{
  "activation": "squared_relu",
  "norm_eps": 1e-06,
  "positions": "rope",
  "extras": ["capped logits"],
  "grad_clip": 1.0,
  "warmup_steps": 200,
  "decay_shape": "square",
  "seq_len": 512,
  "steps": 14953
}
Each number is 50 + 15 x the weight over its row's rms, rounded and kept within 0 to 99. Layers, rows and columns count from 0. The size before them is the row's rms in percent of the matrix's.

# layer 2 attention output, 512x384, rms 0.0486, rows 145-217, columns 192-287
096:72 43 51 55 57 60 40 40 29 49 32 58 36 73 62 56 44 48 48 35 45 47 55 38 25 25 37 31 66 58 47 56 31 44 47 54 47 44 75 58 59 68 62 57 58 66 43 63 46 37 58 49 55 59 56 41 25 46 70 49 77 51 29 75 22 49 58 66 52 34 42 46 42 38 65 58 71 32 29 54 40 75 59 48 44 40 10 38 60 71 72 66 30 54 48 64
099:55 41 54 58 26 59 50 50 65 70 61 69 49 59 68 55 59 53 50 49 60 37 58 66 38 30 91 37 36 54 53 31 51 61 52 35 17 69 47 42 67 38 60 52 08 35 48 51 47 34 25 56 37 60 67 71 47 10 62 43 39 48 35 31 59 44 65 72 55 53 67 47 62 54 46 43 48 49 58 54 52 48 61 49 46 40 42 34 62 78 64 54 57 76 57 52
102:33 99 47 50 48 43 37 62 46 37 51 18 28 35 44 13 38 64 44 44 53 59 54 64 92 43 59 70 38 41 39 35 39 52 30 65 53 53 31 55 57 29 68 28 39 37 56 46 48 87 77 64 49 14 76 44 36 87 36 48 50 23 53 49 69 39 54 44 77 57 47 71 71 60 88 43 68 46 36 49 57 19 47 49 59 47 57 46 61 63 29 48 40 33 58 57
104:63 46 37 56 45 69 66 21 56 41 44 44 67 41 38 69 63 50 58 40 52 49 52 66 35 51 42 28 22 54 64 60 50 66 46 44 60 62 44 31 58 51 48 51 36 35 43 45 25 68 62 59 62 70 62 58 53 36 65 69 32 26 71 52 53 33 56 48 57 76 63 49 50 77 55 65 28 35 33 36 40 45 60 74 61 32 62 47 57 45 42 50 91 40 56 65
095:70 36 58 89 24 51 39 36 27 51 41 52 62 49 54 51 57 78 42 34 59 27 16 69 54 46 57 37 55 46 65 55 47 43 40 39 29 24 38 60 44 50 44 13 64 74 56 38 07 32 44 52 73 61 34 36 32 46 46 54 40 41 51 48 36 29 44 41 55 46 52 37 51 49 50 51 52 56 50 29 51 54 55 54 50 61 61 54 48 34 34 71 64 47 53 67
108:44 60 69 65 39 37 67 67 53 54 46 53 68 43 52 54 29 59 68 26 56 49 50 65 38 53 55 25 14 30 55 27 79 38 48 40 52 46 24 68 85 21 44 28 42 58 47 61 47 63 41 68 54 87 63 53 33 45 57 42 58 61 59 26 61 41 39 70 23 46 64 55 33 52 47 29 46 34 64 40 38 87 62 36 68 35 51 78 65 63 56 48 39 65 57 65
100:60 63 58 65 40 46 56 25 53 44 44 35 53 23 35 65 59 47 39 60 55 61 46 71 35 68 65 54 33 19 46 57 65 29 40 72 31 26 55 45 46 52 45 50 29 48 66 41 62 25 38 66 54 32 40 32 69 28 52 43 43 28 47 61 62 52 32 51 67 55 40 50 57 44 43 60 40 66 59 72 31 60 63 49 66 42 45 62 29 60 59 84 43 58 48 39
102:57 52 45 34 53 37 79 48 57 27 71 61 69 61 60 17 65 56 54 81 31 54 44 39 42 53 74 68 63 47 46 41 66 54 51 39 53 34 41 66 63 41 34 60 55 40 46 46 24 60 31 22 33 42 45 58 30 79 51 29 60 92 43 56 48 54 55 50 61 36 59 46 39 57 48 58 62 76 57 51 58 64 43 57 44 80 57 69 36 58 54 23 55 48 47 67
097:93 50 49 74 76 33 55 48 48 40 49 60 35 72 40 74 50 76 57 48 30 31 65 54 50 55 70 24 43 41 33 40 55 30 52 45 29 52 45 63 36 53 52 74 50 73 53 67 29 73 36 47 49 43 53 47 53 48 66 44 77 38 63 30 45 58 61 59 41 34 74 70 42 37 60 76 59 56 41 37 49 60 46 54 69 60 60 80 52 65 31 46 17 45 33 52
099:58 47 67 52 50 23 46 33 45 66 58 69 87 60 28 59 53 63 43 49 42 61 85 32 62 50 52 57 59 49 32 62 58 65 41 45 57 50 42 55 61 34 62 57 34 56 53 74 66 42 41 48 43 47 32 53 66 31 61 47 55 42 35 62 45 46 66 53 62 51 45 49 47 37 47 29 22 46 68 36 70 40 37 46 46 42 34 41 56 63 31 60 56 52 64 49
104:68 28 57 47 66 58 35 47 14 35 36 63 67 46 65 46 63 66 63 40 20 24 46 62 05 68 23 58 66 50 28 48 63 46 36 20 64 62 46 47 63 49 64 33 37 38 72 65 57 74 56 57 45 76 44 53 09 50 60 40 50 44 40 34 53 67 46 64 53 57 42 21 75 56 19 30 58 57 68 52 67 63 60 58 48 59 50 62 60 62 62 63 16 58 33 47
108:34 73 72 54 37 45 59 62 38 09 36 38 57 44 63 43 73 53 39 33 68 32 25 60 67 55 50 57 45 45 60 34 37 46 55 69 51 78 56 44 33 68 37 71 51 45 65 62 53 49 41 42 27 53 50 20 56 36 85 54 55 42 42 52 50 46 36 36 54 53 31 33 54 49 46 33 76 41 57 44 70 63 44 63 44 61 62 62 13 76 35 47 35 50 49 52
097:54 61 40 71 46 49 38 83 40 49 43 63 47 27 67 42 44 59 38 59 23 60 61 32 30 52 63 50 65 89 43 25 53 40 55 41 45 49 63 47 54 63 40 44 60 24 64 57 24 74 71 50 56 49 41 42 24 50 50 91 38 66 36 52 53 50 38 43 75 35 79 71 38 54 30 51 39 41 61 71 56 67 59 54 65 50 16 56 37 37 32 42 34 49 71 45
101:46 51 81 31 43 56 62 58 58 42 67 54 27 45 36 72 67 56 37 49 73 61 40 28 25 40 59 41 49 49 37 65 45 44 49 59 55 65 66 81 54 39 52 57 58 64 33 64 42 26 61 75 73 48 39 21 85 66 37 39 60 38 71 56 84 50 46 46 66 23 56 44 55 60 49 29 47 64 41 49 50 71 43 71 41 45 61 52 78 58 48 57 70 68 67 48
103:69 58 31 56 79 74 69 37 39 45 35 58 65 44 39 36 33 86 65 54 78 50 49 56 38 38 75 36 37 60 28 62 65 54 46 78 69 46 48 60 47 64 48 38 66 53 37 43 37 71 73 58 33 33 64 67 40 61 55 73 31 54 30 39 35 47 61 28 37 46 46 60 48 60 47 51 39 64 26 39 30 71 39 50 43 49 70 72 51 42 44 36 64 26 53 58
108:67 55 58 20 46 53 42 41 53 63 74 29 57 47 69 69 47 48 67 53 58 72 46 43 50 37 50 62 34 61 66 84 48 30 84 65 35 31 57 52 75 58 27 37 48 43 99 52 34 58 55 60 40 94 34 63 25 54 64 39 52 68 37 41 47 32 53 70 49 19 77 42 52 57 57 47 16 41 40 58 74 53 52 49 48 78 51 58 72 49 50 58 60 78 32 44
099:56 28 48 41 18 52 34 49 48 47 88 43 58 54 54 87 32 59 59 61 49 95 68 44 43 55 41 37 55 76 57 79 54 20 40 39 68 52 49 32 70 44 51 58 56 45 45 55 44 44 50 93 55 65 41 52 41 61 79 64 57 41 26 48 35 27 41 50 53 50 32 26 42 72 46 39 61 60 76 41 56 19 58 43 49 47 50 60 50 41 59 66 30 48 50 64
093:88 40 59 43 39 63 60 51 83 53 45 45 60 56 34 61 50 52 51 80 33 39 62 47 54 40 53 77 73 60 40 41 36 25 35 53 61 60 51 51 50 56 37 62 39 51 61 48 55 54 47 39 40 54 66 68 45 47 51 59 25 43 52 65 40 50 64 64 53 32 48 51 31 52 36 50 74 60 34 74 46 60 76 27 58 63 61 60 45 28 77 50 67 42 36 57
100:61 52 21 57 47 50 57 66 67 40 56 37 51 46 54 52 80 40 46 46 51 43 62 44 41 52 72 36 65 40 94 39 50 44 87 63 43 50 55 38 37 47 57 47 49 46 37 54 58 47 13 86 64 41 36 39 82 70 36 40 50 25 33 49 48 21 33 39 38 42 41 68 29 35 28 44 49 52 29 43 88 50 53 47 76 34 68 28 53 49 51 76 62 42 47 59
103:59 66 63 36 21 40 40 38 56 45 66 27 46 49 54 29 43 55 37 21 37 37 66 40 25 53 75 39 47 58 40 27 44 51 58 52 31 41 70 74 40 55 50 47 38 73 27 50 51 74 48 56 48 52 47 76 72 35 12 50 58 44 43 49 59 56 52 39 58 73 49 53 68 53 63 34 48 59 52 34 35 79 71 62 39 41 33 37 40 54 53 54 72 35 29 56
095:51 33 41 52 76 72 27 59 46 64 82 57 50 35 44 57 71 57 42 33 38 40 81 53 47 28 63 54 52 33 53 42 57 61 46 76 56 63 43 58 45 23 61 80 45 42 37 50 38 34 37 64 20 52 22 56 59 53 50 74 27 72 23 44 57 48 41 53 46 79 47 40 47 51 46 58 42 39 57 37 71 60 31 77 53 31 44 35 59 63 49 44 59 64 67 76
100:39 71 21 44 67 52 72 25 59 41 59 52 45 56 68 40 45 52 68 40 41 59 44 39 41 54 92 66 80 44 36 58 54 41 65 57 39 51 53 47 70 69 41 42 36 36 41 72 52 45 13 36 76 58 72 33 36 32 42 53 56 56 19 61 42 44 47 60 48 47 47 15 35 39 51 59 62 69 53 63 34 44 43 34 31 54 56 30 51 42 41 59 54 43 53 13
094:45 32 53 58 46 62 63 68 42 37 60 69 65 52 38 45 37 56 33 32 61 49 46 37 36 61 48 56 59 52 36 51 51 41 44 55 58 05 61 44 49 51 36 39 42 46 54 54 34 52 43 48 40 63 56 47 52 37 34 51 55 65 47 49 30 34 55 70 56 58 55 41 47 37 67 65 72 49 61 47 49 34 43 62 60 44 34 35 43 33 12 50 74 55 28 47
101:64 52 58 62 58 34 55 73 39 55 44 62 64 67 41 28 42 29 59 56 43 51 71 42 80 94 54 54 76 48 67 50 37 52 58 55 60 65 36 54 45 27 56 74 69 37 36 42 34 74 48 40 59 67 48 58 61 48 48 21 35 69 59 76 47 10 27 11 34 43 66 65 52 77 55 79 69 45 71 45 44 41 41 36 66 48 26 64 67 47 26 55 26 69 41 48
102:24 70 10 77 55 38 54 54 52 35 75 59 48 61 70 78 45 62 87 66 80 52 32 25 75 42 54 71 80 45 50 31 40 64 64 50 48 45 66 35 49 45 71 62 58 50 63 40 35 46 43 49 52 74 59 50 40 47 61 61 51 50 57 76 68 72 67 60 55 57 42 33 67 36 61 46 65 38 44 45 32 48 56 60 29 41 49 57 24 21 52 48 54 47 51 42
114:67 39 40 31 44 81 55 54 40 43 50 48 51 65 48 56 49 50 44 34 34 45 74 64 65 46 61 37 43 57 49 68 40 51 50 40 47 48 74 49 32 47 51 48 36 39 53 43 49 36 45 58 46 48 45 52 22 66 65 46 30 51 57 45 47 56 60 43 11 54 37 58 55 51 28 41 59 53 62 65 29 19 43 42 22 44 33 60 52 21 47 18 54 53 55 55
104:74 23 57 31 70 23 47 43 32 57 33 56 44 47 51 42 69 33 65 31 60 64 46 55 46 30 55 64 48 49 31 60 40 62 59 64 73 68 42 52 34 63 77 35 67 64 58 51 41 41 65 60 25 33 55 66 50 64 36 30 46 56 48 50 59 74 30 24 29 58 50 57 42 66 45 60 55 51 68 50 58 54 56 47 56 41 32 50 51 45 62 46 68 62 47 65
106:49 53 52 42 62 56 51 46 37 33 80 82 07 44 45 59 74 47 61 55 28 39 65 14 51 55 31 38 46 35 49 44 48 61 47 42 71 39 42 51 38 85 54 54 40 43 70 45 63 18 53 37 50 43 39 62 61 78 42 40 25 48 49 17 45 34 36 65 65 57 71 46 47 69 49 55 48 33 56 59 50 57 45 36 32 49 43 65 41 51 51 32 51 50 64 44
094:62 53 63 61 28 36 58 41 50 37 45 71 71 45 66 46 40 14 48 62 43 52 39 36 41 54 40 57 45 42 76 58 53 41 55 62 69 32 77 47 36 50 41 55 50 54 41 63 65 66 48 51 55 52 54 70 32 55 44 46 74 63 45 35 49 56 62 43 39 32 46 63 68 69 44 86 40 34 62 63 61 50 80 48 49 71 36 77 55 45 25 60 51 63 33 53
093:34 42 31 36 67 42 47 44 35 51 35 16 45 68 60 35 72 61 32 52 62 33 59 32 55 57 76 68 34 57 57 51 36 58 41 47 68 36 63 47 54 47 52 39 61 57 66 38 49 39 67 79 61 47 37 50 65 48 39 70 88 39 54 67 52 43 37 36 56 55 58 43 60 71 65 53 42 42 34 56 50 70 73 51 35 55 32 23 28 60 40 18 63 58 69 56
093:69 59 87 46 72 38 22 56 31 62 33 22 55 64 65 57 60 56 77 62 47 40 58 53 21 45 33 47 23 58 34 60 33 46 60 25 45 58 64 34 47 68 52 48 82 37 50 64 47 26 44 38 69 50 39 34 63 82 37 52 44 22 72 43 74 37 38 49 41 49 41 62 53 73 62 52 45 60 46 26 32 65 66 51 52 39 53 54 46 56 40 50 49 71 72 33
097:37 54 63 62 37 35 45 36 48 42 61 66 36 57 51 86 30 73 62 49 53 69 29 25 53 65 72 39 39 40 72 68 48 47 55 66 42 76 54 34 37 55 44 55 69 49 48 75 42 29 51 51 55 58 61 44 59 35 46 23 47 45 69 71 37 57 75 57 76 35 23 56 25 11 44 27 45 55 36 65 45 46 49 35 41 35 37 67 37 34 41 43 44 72 44 37
095:48 55 41 30 46 50 36 52 88 36 26 34 31 54 51 35 50 54 44 44 78 76 68 31 50 40 53 33 48 64 30 57 50 27 74 46 37 63 38 41 34 41 45 59 51 62 37 16 73 52 39 59 49 39 60 48 45 63 32 69 34 50 62 45 45 57 56 42 53 38 53 57 57 42 41 68 45 57 29 59 59 50 51 49 28 34 63 59 66 51 62 70 17 50 61 37
095:64 46 70 50 63 62 78 42 80 53 56 14 72 60 51 59 73 43 35 63 61 50 31 47 38 58 47 51 32 47 44 35 72 68 35 70 52 52 39 59 76 60 40 61 50 70 75 61 37 65 30 18 70 42 19 67 61 26 75 46 46 43 48 61 58 86 39 48 28 40 23 72 36 59 60 44 19 50 35 63 48 45 43 26 67 51 63 48 50 49 41 42 62 50 51 86
105:42 50 42 49 68 63 37 80 46 22 37 49 48 67 42 40 51 50 43 50 73 49 22 66 48 54 42 46 41 36 61 51 81 39 53 45 31 59 37 77 47 37 52 58 38 23 49 77 51 36 55 51 72 69 66 59 51 70 65 73 33 43 60 30 67 53 55 59 38 45 66 74 41 54 54 58 30 81 24 42 43 33 12 78 54 43 49 56 49 59 64 54 20 54 41 50
106:40 33 15 44 35 52 33 76 46 71 57 55 63 48 46 44 37 72 33 36 37 50 53 49 63 47 79 33 40 36 53 48 65 67 75 81 79 51 73 73 61 51 31 65 35 33 63 44 53 46 14 33 46 44 61 36 26 63 44 40 19 70 52 39 52 46 37 33 52 35 58 59 31 33 34 23 58 57 62 46 54 34 62 37 66 50 49 52 45 73 34 52 75 53 48 17
098:58 31 41 51 64 60 54 34 44 25 51 34 66 33 36 34 59 69 37 61 63 25 65 26 52 58 67 50 50 40 67 71 42 39 44 77 33 45 76 53 62 45 58 15 52 56 41 53 54 59 55 39 45 43 39 69 37 48 57 76 46 31 28 78 58 47 51 43 48 41 54 43 35 58 34 48 53 50 49 62 57 52 45 35 47 36 36 37 58 31 28 45 55 39 36 49
100:26 47 66 53 37 57 48 60 41 42 47 77 62 47 61 59 45 29 36 58 13 44 45 58 50 54 70 64 59 36 56 30 37 22 65 61 31 41 56 71 59 77 63 60 41 50 27 41 35 53 57 52 42 44 59 39 57 49 37 72 70 52 30 44 61 68 78 28 81 72 55 38 43 73 71 34 66 57 75 74 41 55 37 63 29 41 46 62 67 82 46 55 47 38 44 63
097:71 47 46 66 25 36 41 25 62 55 27 53 26 32 55 40 32 51 53 29 52 58 41 35 23 44 27 64 46 50 67 35 63 40 67 87 67 86 91 66 50 68 46 60 56 45 32 46 23 34 23 39 46 40 54 39 73 56 47 39 58 57 46 18 40 40 59 38 36 36 57 51 46 51 75 25 47 46 44 60 40 39 50 49 50 63 47 55 65 71 63 36 45 63 25 38
105:34 40 46 08 60 51 40 41 73 52 43 52 56 59 61 50 21 53 53 56 41 71 49 39 51 73 53 64 48 31 43 59 53 28 45 31 49 46 78 46 51 66 61 55 37 57 65 43 52 62 69 32 80 43 75 62 53 61 60 64 31 53 40 51 65 21 43 30 53 38 44 77 42 59 53 50 56 54 44 59 50 45 60 34 56 56 62 35 47 55 47 49 79 78 52 53
108:40 36 51 53 48 51 33 66 64 55 46 54 55 52 31 44 58 57 65 66 39 56 53 80 40 52 37 47 28 35 53 54 51 46 57 39 35 41 48 34 40 41 41 64 53 40 61 68 85 54 68 32 66 57 42 64 63 26 62 38 59 52 43 71 38 71 32 60 41 56 48 51 60 47 39 53 67 55 32 60 43 58 44 27 47 53 52 56 45 42 75 50 50 68 40 61
097:64 69 44 54 62 62 56 48 53 69 48 49 64 28 24 40 54 65 51 54 37 47 60 46 40 44 44 53 58 30 34 70 27 32 45 56 43 42 58 57 11 60 50 51 67 76 53 61 59 52 38 53 68 60 64 51 59 75 49 54 52 62 54 34 46 44 43 64 51 31 69 70 15 35 43 60 52 29 50 30 39 84 20 39 60 36 45 51 40 19 54 17 35 60 46 29
098:36 65 25 45 66 45 49 54 59 48 54 50 40 42 37 61 71 31 31 65 67 54 39 60 30 43 53 46 37 74 53 49 42 60 56 46 64 85 49 52 63 35 67 50 47 67 60 59 45 69 58 19 55 55 58 47 71 42 26 76 33 47 65 64 38 44 61 18 32 81 50 60 35 67 71 78 39 68 34 70 40 47 68 32 53 51 50 52 83 40 52 32 30 42 32 58
099:70 41 61 25 32 39 57 32 47 52 40 47 44 32 65 59 31 56 75 54 35 42 61 57 37 66 47 50 46 51 34 50 64 74 47 68 53 75 56 52 48 50 48 55 56 82 22 34 96 45 29 53 38 50 42 38 46 59 49 58 37 60 88 77 56 29 55 48 59 52 23 61 50 58 48 64 61 37 45 59 55 34 56 53 46 60 29 37 36 61 48 39 55 59 52 80
098:41 52 42 48 53 40 72 25 76 51 46 70 52 13 58 22 40 62 37 54 43 64 48 43 35 53 53 60 49 35 61 35 80 41 24 34 50 42 52 66 34 09 67 57 59 42 27 40 54 50 38 32 49 77 60 54 47 44 48 50 73 55 64 20 56 59 57 68 51 68 49 35 85 51 47 51 56 45 45 68 39 46 46 54 72 47 63 56 48 25 55 57 59 39 42 60
089:38 45 87 57 60 43 53 63 44 48 41 68 54 60 29 49 71 81 56 76 55 53 35 42 56 40 75 39 69 56 49 37 74 44 40 41 61 71 57 38 51 48 47 37 41 83 56 72 66 38 75 40 58 56 42 51 53 55 41 66 57 34 64 50 52 67 40 60 69 42 30 33 43 47 36 67 68 33 43 64 20 79 26 55 48 50 57 69 32 61 53 77 73 47 45 70
099:65 66 55 56 62 56 59 82 30 54 32 29 43 50 31 41 39 43 59 52 43 61 72 36 46 41 54 22 35 72 56 48 60 45 52 64 52 54 50 34 31 34 54 41 30 65 49 45 36 51 53 72 51 82 74 41 34 57 70 58 34 52 57 66 72 54 59 82 59 51 67 43 41 30 46 60 71 65 59 43 59 49 71 58 45 46 53 40 51 51 98 57 46 26 54 48
089:49 53 49 90 47 37 88 48 50 59 56 66 49 41 39 41 27 59 33 38 38 25 70 57 41 42 39 63 68 52 42 31 58 68 37 86 50 45 22 48 28 37 22 43 32 41 29 58 65 59 33 57 51 38 48 49 30 37 45 53 54 49 79 52 53 44 54 58 48 78 63 43 69 53 42 53 78 63 44 30 33 33 36 32 57 28 76 39 66 61 45 79 56 32 50 57
107:22 55 41 64 50 53 88 46 59 23 55 68 55 29 47 72 55 55 52 48 33 30 42 64 55 42 46 53 45 45 50 55 51 68 32 42 60 55 46 52 64 49 31 26 47 42 33 49 37 35 62 20 37 53 50 71 58 40 46 36 44 28 19 55 46 75 49 31 28 45 39 36 28 57 44 45 55 43 31 51 36 67 42 54 35 79 61 39 53 53 42 21 30 41 56 47
099:56 45 27 49 51 50 12 74 57 65 56 26 54 44 42 34 57 56 49 36 43 38 73 65 82 60 47 77 65 43 49 56 33 50 50 58 55 54 41 33 42 55 54 50 74 65 20 40 45 50 54 73 80 24 74 74 98 41 73 32 32 53 49 23 46 54 53 25 49 44 37 50 40 75 58 74 56 36 40 77 22 17 37 40 69 69 48 40 48 27 62 49 54 31 87 48
103:45 68 85 64 37 49 54 48 76 56 54 59 35 66 64 50 67 41 61 46 58 58 53 67 50 65 76 28 44 50 59 44 57 53 26 51 60 45 68 55 49 54 52 41 30 59 26 31 60 54 64 41 35 99 73 50 87 65 53 74 22 67 68 25 54 61 43 55 44 58 63 62 60 28 27 44 67 46 58 49 76 62 40 57 37 54 42 47 57 61 21 49 51 51 48 75
095:45 25 65 21 66 59 24 69 20 52 41 83 56 39 73 68 38 38 59 74 51 55 64 33 32 68 68 63 36 39 55 48 62 54 44 61 48 41 57 72 69 28 60 48 60 31 46 59 63 57 56 41 38 35 61 52 42 39 57 39 56 38 36 41 60 47 70 61 43 62 31 53 43 44 33 39 55 72 57 61 48 42 39 33 34 33 48 30 59 53 59 52 62 29 38 46
099:64 46 64 32 58 40 52 55 44 36 68 62 57 52 71 56 63 81 58 57 57 53 65 29 54 63 50 24 36 55 42 39 53 49 67 44 60 32 45 36 62 74 55 57 60 83 50 55 49 64 48 60 54 79 78 33 25 53 50 59 34 59 60 59 77 48 39 32 71 56 66 67 53 41 54 47 41 34 25 72 50 65 57 31 38 38 64 59 61 19 55 65 50 33 36 47
101:35 49 52 48 41 48 32 43 40 64 31 47 63 64 23 72 44 56 58 47 50 50 33 71 37 57 18 11 58 40 44 52 34 46 54 39 58 53 57 42 76 58 35 67 64 39 78 40 60 35 37 45 53 49 60 48 38 50 43 59 21 38 39 74 48 50 56 56 64 62 19 36 38 66 36 49 60 37 40 27 51 52 64 51 57 47 57 43 71 63 63 29 46 81 66 62
097:61 56 43 73 71 49 59 50 50 22 50 61 92 48 42 36 48 45 45 77 37 42 62 40 27 61 77 52 51 85 71 55 42 52 99 68 54 33 67 33 44 41 33 57 37 52 51 44 46 77 56 54 59 62 26 57 45 39 72 33 35 61 60 43 40 33 53 41 42 40 81 53 61 53 49 29 56 69 52 50 35 69 54 50 63 56 54 31 40 31 49 32 56 45 67 55
106:55 62 87 38 45 29 46 40 21 27 45 52 38 38 86 46 52 33 49 33 58 51 51 51 37 57 46 47 52 80 54 40 54 18 31 35 38 42 48 47 53 20 27 41 45 60 40 43 46 37 36 55 54 62 60 63 53 63 41 63 42 57 38 49 43 42 36 43 60 55 51 59 46 45 38 37 74 63 58 36 60 59 66 69 52 48 49 42 60 44 62 55 05 56 27 49
099:59 77 61 54 58 45 51 62 60 86 43 64 52 34 54 60 78 45 33 69 58 44 76 75 49 63 39 74 28 62 67 51 48 68 33 91 33 78 51 54 39 49 46 52 34 43 76 39 58 70 42 79 41 54 39 30 53 52 41 63 58 29 52 47 63 58 57 53 52 50 45 56 64 55 58 64 54 49 53 64 47 51 74 51 31 38 41 41 48 46 34 50 87 58 37 57
097:59 60 23 34 77 41 69 47 38 49 55 51 51 37 40 61 66 53 52 40 40 63 49 69 76 52 60 57 86 65 62 42 57 47 64 49 19 25 44 54 60 34 76 51 61 49 41 60 47 53 27 55 44 70 44 64 38 39 55 19 41 55 47 57 29 37 43 45 58 36 40 54 50 43 44 63 72 56 61 45 36 42 77 51 57 58 51 71 66 33 65 56 59 55 75 64
103:50 36 47 57 60 62 43 29 47 38 45 45 40 54 62 64 61 42 43 47 56 47 42 32 25 52 58 38 51 11 31 58 60 53 73 38 63 27 73 33 41 53 74 60 38 56 33 76 12 63 57 51 59 51 27 54 54 42 50 70 28 48 65 43 49 39 57 57 54 56 77 15 70 62 78 74 51 63 62 50 29 81 49 59 58 44 54 48 54 46 47 60 71 39 85 43
103:52 37 45 26 61 44 42 68 67 79 52 59 36 78 50 49 73 53 38 34 59 45 40 66 60 59 56 44 40 51 44 62 81 42 50 63 56 44 34 26 61 23 44 59 26 48 57 63 67 55 29 60 48 18 50 38 68 59 70 56 61 31 29 30 48 36 47 39 51 32 44 38 48 41 51 46 28 42 53 71 52 34 53 77 38 50 60 49 64 42 72 20 41 63 51 61
092:53 77 43 60 61 38 16 69 52 69 59 48 45 62 21 44 63 30 50 45 45 83 65 69 72 43 88 60 45 33 57 48 20 63 30 34 41 18 61 59 61 44 34 36 35 45 45 45 58 53 36 43 33 51 17 52 71 44 73 52 46 27 28 50 51 34 49 28 65 70 25 40 34 54 83 51 45 41 66 80 50 24 41 39 66 61 34 49 61 46 45 61 65 45 49 43
092:64 64 49 68 27 32 19 47 38 43 64 35 37 55 48 32 45 59 61 60 74 37 67 53 34 43 73 48 56 61 50 60 59 48 42 41 70 53 41 48 41 58 43 52 58 79 53 34 21 65 78 42 44 60 66 77 54 35 59 26 57 50 92 48 33 49 33 51 49 67 63 69 52 39 65 43 28 73 46 49 34 35 41 60 24 38 76 69 56 51 52 47 42 75 36 66
098:55 23 65 71 38 45 47 18 49 48 61 41 61 59 71 40 52 39 51 73 53 43 67 49 49 68 35 51 39 46 14 82 45 43 50 45 27 23 86 41 41 66 55 98 64 59 49 55 67 82 51 52 37 49 73 54 51 32 50 34 47 64 89 54 44 56 73 66 48 60 52 62 55 73 64 57 60 41 26 61 40 60 42 67 30 52 44 51 49 59 62 48 53 46 59 42
098:46 57 38 46 27 44 45 51 39 59 70 51 41 59 14 41 64 65 42 65 29 35 36 38 49 76 67 28 48 30 78 75 56 52 39 58 43 40 74 59 97 70 34 63 44 20 68 25 60 54 56 48 56 60 45 64 48 50 69 75 53 41 31 30 28 30 82 61 62 54 39 40 29 65 50 44 58 56 56 63 60 74 58 41 36 55 43 38 40 30 15 53 45 61 45 49
105:37 60 51 32 59 32 53 41 62 42 42 32 45 40 67 75 31 75 47 46 47 39 39 70 47 46 58 30 59 31 83 57 42 42 34 23 75 43 83 34 52 70 57 80 44 40 63 52 63 71 59 61 73 65 17 75 45 72 61 37 46 54 56 83 42 56 50 61 67 39 67 34 47 68 75 52 55 22 58 44 55 36 47 81 38 51 53 25 64 62 37 46 38 42 49 48
102:63 50 57 68 37 50 40 47 44 22 64 45 40 56 44 66 38 31 55 54 47 40 56 56 39 44 50 49 50 58 56 69 70 50 31 65 41 57 13 57 52 58 61 72 65 59 58 68 45 55 61 64 25 48 50 43 46 26 35 40 88 31 36 53 25 50 28 29 55 38 47 33 50 79 84 66 53 49 34 43 45 64 55 51 41 40 42 36 38 30 68 64 33 47 35 68
101:40 63 53 56 36 91 55 66 46 31 39 55 38 41 62 61 23 59 57 75 34 57 56 33 53 52 47 55 45 44 70 52 73 56 45 53 21 38 40 55 39 46 50 76 33 61 34 49 39 67 47 48 64 30 64 64 39 53 52 37 11 62 53 47 49 45 17 55 55 30 50 24 34 26 41 28 42 67 54 90 57 52 64 53 54 39 39 66 70 39 55 43 48 42 62 38
103:63 66 57 51 58 39 39 64 56 62 48 31 38 62 40 68 18 46 45 44 48 46 65 16 72 47 31 47 50 57 59 39 54 28 33 40 54 52 50 44 68 42 68 53 67 41 45 77 30 43 56 55 63 50 63 43 34 55 42 57 34 37 42 48 48 53 21 62 34 46 37 66 42 61 68 57 40 79 38 45 45 29 34 43 43 64 59 37 24 67 63 65 65 58 63 55
100:36 69 65 56 64 63 43 63 37 53 64 75 59 35 49 61 64 45 66 31 49 64 41 72 58 43 59 49 55 37 56 49 68 75 41 53 40 47 32 43 71 63 38 51 57 56 59 62 39 50 50 61 60 41 39 46 44 42 47 52 40 58 73 69 61 31 39 62 55 61 54 37 75 54 53 54 29 20 35 39 46 66 25 76 56 45 54 59 68 71 48 74 30 70 56 42
102:52 33 54 44 52 31 78 72 38 34 41 34 40 55 41 66 57 53 34 63 38 42 36 54 27 53 44 44 45 34 65 36 52 57 24 37 45 44 46 46 35 58 49 42 63 60 34 20 26 32 73 45 51 49 76 59 37 80 21 16 43 52 25 45 53 51 39 29 50 76 42 44 40 40 92 66 05 29 52 35 31 59 65 78 52 92 38 58 35 29 58 48 52 50 38 28
095:60 57 37 47 71 52 39 56 79 59 56 37 49 44 52 91 36 85 46 48 34 36 43 17 33 74 25 69 58 42 48 61 62 42 54 34 31 50 32 60 48 73 31 61 32 49 49 54 47 72 37 49 42 43 59 47 66 45 84 40 66 65 46 44 46 58 48 44 65 45 32 51 44 63 27 52 45 19 49 49 62 39 36 41 49 57 34 61 58 39 40 38 71 63 61 54
101:20 48 45 41 57 22 53 43 63 33 74 61 49 56 54 60 52 11 60 48 64 47 57 61 49 63 71 61 58 76 68 57 52 37 41 52 63 61 76 44 48 66 49 41 51 43 79 39 53 46 50 35 67 43 67 42 61 42 52 74 53 52 34 56 59 65 68 39 24 54 55 48 32 48 42 38 55 55 74 62 58 71 63 53 57 39 56 43 23 53 21 61 17 68 44 33
093:63 41 69 64 47 48 69 15 20 44 39 52 46 35 58 57 45 55 66 54 64 59 57 61 39 50 59 62 46 40 37 31 58 60 45 65 50 31 68 54 28 70 53 40 45 73 57 70 99 58 62 55 94 53 27 62 56 37 54 43 53 42 69 65 50 72 49 45 57 50 44 29 42 41 39 65 72 30 33 43 68 47 52 44 37 41 53 60 62 44 40 74 22 30 30 55